Each number is 200 + 40 x the weight over the matrix's rms, rounded and kept within 0 to 999. Layers, rows and columns count from 0.

# layer 3 attention key, 96x64, rms 0.244, rows 0-21, columns 0-63
191,196,228,213,173,239,169,182,197,129,154,166,211,237,162,194,196,198,214,149,221,225,162,230,179,151,222,183,233,195,141,212,222,260,156,174,265,178,199,88,197,256,216,181,202,204,174,156,182,239,185,161,232,199,173,234,239,198,203,204,224,159,254,192
129,224,177,127,183,292,224,205,184,139,209,187,170,162,190,212,156,213,282,249,272,193,279,234,257,255,149,228,261,201,228,170,163,203,206,145,204,212,211,216,186,212,206,201,266,154,177,213,237,212,212,198,225,121,200,153,193,143,176,266,219,177,203,257
201,161,226,244,198,195,222,222,192,153,212,165,197,164,198,219,188,263,174,218,162,224,195,266,221,223,220,209,265,229,200,201,146,236,220,206,168,247,174,249,205,183,186,193,222,226,240,212,195,220,200,129,208,224,200,145,224,187,212,171,174,156,230,233
196,222,256,108,164,220,229,211,88,171,238,211,325,143,229,191,216,233,245,138,322,17,149,266,128,176,273,237,212,215,191,211,275,180,191,253,182,130,108,127,215,162,306,193,197,264,196,226,190,212,185,222,191,222,198,213,180,160,259,198,104,171,261,230
280,175,227,187,245,226,219,169,154,193,196,192,187,178,169,239,250,201,200,157,257,223,196,186,210,201,222,198,186,259,233,191,212,276,209,186,271,129,243,172,187,188,282,252,111,219,143,213,181,124,244,212,193,149,198,205,134,188,246,163,172,130,197,274
195,171,232,181,252,270,295,135,89,282,218,123,151,149,215,224,250,193,214,156,253,235,188,140,205,255,203,164,249,291,275,144,214,223,191,217,297,215,214,171,184,198,271,216,126,184,122,157,183,198,181,149,256,179,160,233,183,166,144,171,167,178,215,222
122,207,215,182,150,247,218,152,202,166,235,150,159,159,204,189,259,196,242,139,248,204,193,222,196,240,216,233,314,192,245,193,164,298,261,180,285,151,232,209,191,238,190,204,192,254,191,151,152,139,202,138,256,176,166,138,141,233,265,205,200,201,258,205
169,258,219,113,189,272,223,170,174,124,243,180,211,195,259,230,214,213,195,115,267,121,199,265,206,328,244,243,273,176,186,253,165,337,255,177,195,179,125,162,161,140,160,159,170,292,185,162,147,160,197,187,310,182,211,164,149,211,233,208,159,133,227,224
210,195,191,198,171,197,236,198,191,146,213,210,155,175,217,222,208,230,217,239,146,262,167,182,204,180,225,207,235,209,184,188,195,185,181,199,199,241,247,208,207,203,247,159,215,197,260,192,185,172,197,174,248,258,193,209,177,177,194,185,162,173,199,206
220,211,186,218,248,212,152,197,188,222,206,225,241,241,202,172,177,240,161,196,223,182,269,172,189,148,182,204,167,241,235,182,212,223,252,210,119,126,192,256,152,226,159,177,205,158,132,220,230,230,212,238,170,129,210,138,168,245,203,219,231,207,148,242
195,226,180,195,238,213,235,193,177,144,211,219,135,145,195,205,196,167,156,144,244,130,187,255,208,209,221,254,235,214,153,215,207,188,198,219,136,165,159,142,203,134,243,139,165,252,251,236,229,171,239,233,135,210,211,190,176,155,245,269,156,158,197,294
188,212,220,197,197,231,226,225,214,157,167,194,157,218,256,230,210,200,177,186,191,185,162,286,231,227,237,180,191,202,182,213,200,193,238,215,217,226,251,179,223,184,168,195,172,140,230,209,213,163,242,217,206,254,202,131,171,218,186,234,175,118,178,292
160,228,176,178,207,205,269,189,217,167,202,214,215,193,186,239,221,173,187,198,205,181,167,242,186,232,252,185,210,193,181,178,203,162,189,236,201,187,197,154,229,177,201,228,181,199,236,186,183,197,222,237,189,201,188,244,197,180,195,179,132,180,180,239
188,239,191,167,193,235,249,219,198,196,205,226,151,197,203,250,237,188,225,150,238,137,180,255,188,307,272,216,232,147,193,165,218,176,283,259,206,192,183,115,223,150,168,228,230,243,272,196,117,193,204,239,194,197,189,207,210,168,263,224,163,188,199,250
204,194,242,208,210,218,193,206,194,195,234,219,158,234,177,210,195,212,221,193,197,167,235,259,157,232,233,196,193,164,195,194,218,208,234,236,168,200,187,198,267,169,193,220,247,236,290,182,160,166,214,220,156,225,215,175,191,204,225,217,172,189,215,226
276,240,194,185,125,151,212,199,195,195,139,229,238,261,228,229,167,214,173,179,194,184,76,163,163,167,199,181,119,196,172,188,188,159,157,223,177,174,209,162,183,243,195,174,217,138,206,149,248,266,163,242,185,226,189,256,313,237,198,181,249,150,195,233
241,240,183,180,170,209,149,211,184,257,192,232,213,272,224,147,182,193,149,140,245,158,162,198,171,203,163,175,195,167,167,218,172,243,208,197,216,193,103,188,158,198,204,176,244,147,208,215,252,270,182,176,230,237,212,261,258,195,194,207,215,149,182,185
194,204,195,175,197,195,195,206,197,189,212,207,218,179,196,219,202,207,202,199,206,196,192,201,198,215,207,189,207,189,199,208,195,197,204,213,194,217,195,216,200,179,218,199,191,199,205,192,189,192,199,205,200,209,206,207,195,190,198,195,190,199,198,199
217,158,225,235,264,167,196,233,174,269,157,213,189,285,165,172,181,220,185,252,177,201,208,163,134,144,175,155,132,180,209,157,200,188,161,213,289,195,136,208,223,226,177,237,153,123,215,263,248,252,176,182,262,256,229,237,216,193,214,228,235,191,158,177
261,205,158,101,170,157,121,239,145,135,208,202,333,162,188,252,204,315,342,163,240,100,67,289,113,233,286,216,149,187,234,232,248,228,219,237,229,231,147,214,211,161,229,181,235,199,242,209,162,197,191,266,143,235,185,145,219,122,221,167,116,188,208,228
200,213,212,212,153,218,194,219,173,169,254,208,168,169,203,99,216,175,264,182,197,155,193,233,199,119,190,283,268,129,183,206,190,126,251,179,256,171,204,214,200,207,215,163,179,256,246,297,214,170,150,188,199,234,175,142,137,213,235,296,247,262,218,165
190,204,155,180,192,142,157,215,165,254,198,143,225,159,161,114,217,200,271,247,205,141,203,241,192,202,187,140,234,117,194,204,292,172,173,227,230,223,169,249,240,228,197,235,229,129,223,257,169,286,150,191,129,281,171,177,212,133,199,232,237,200,247,166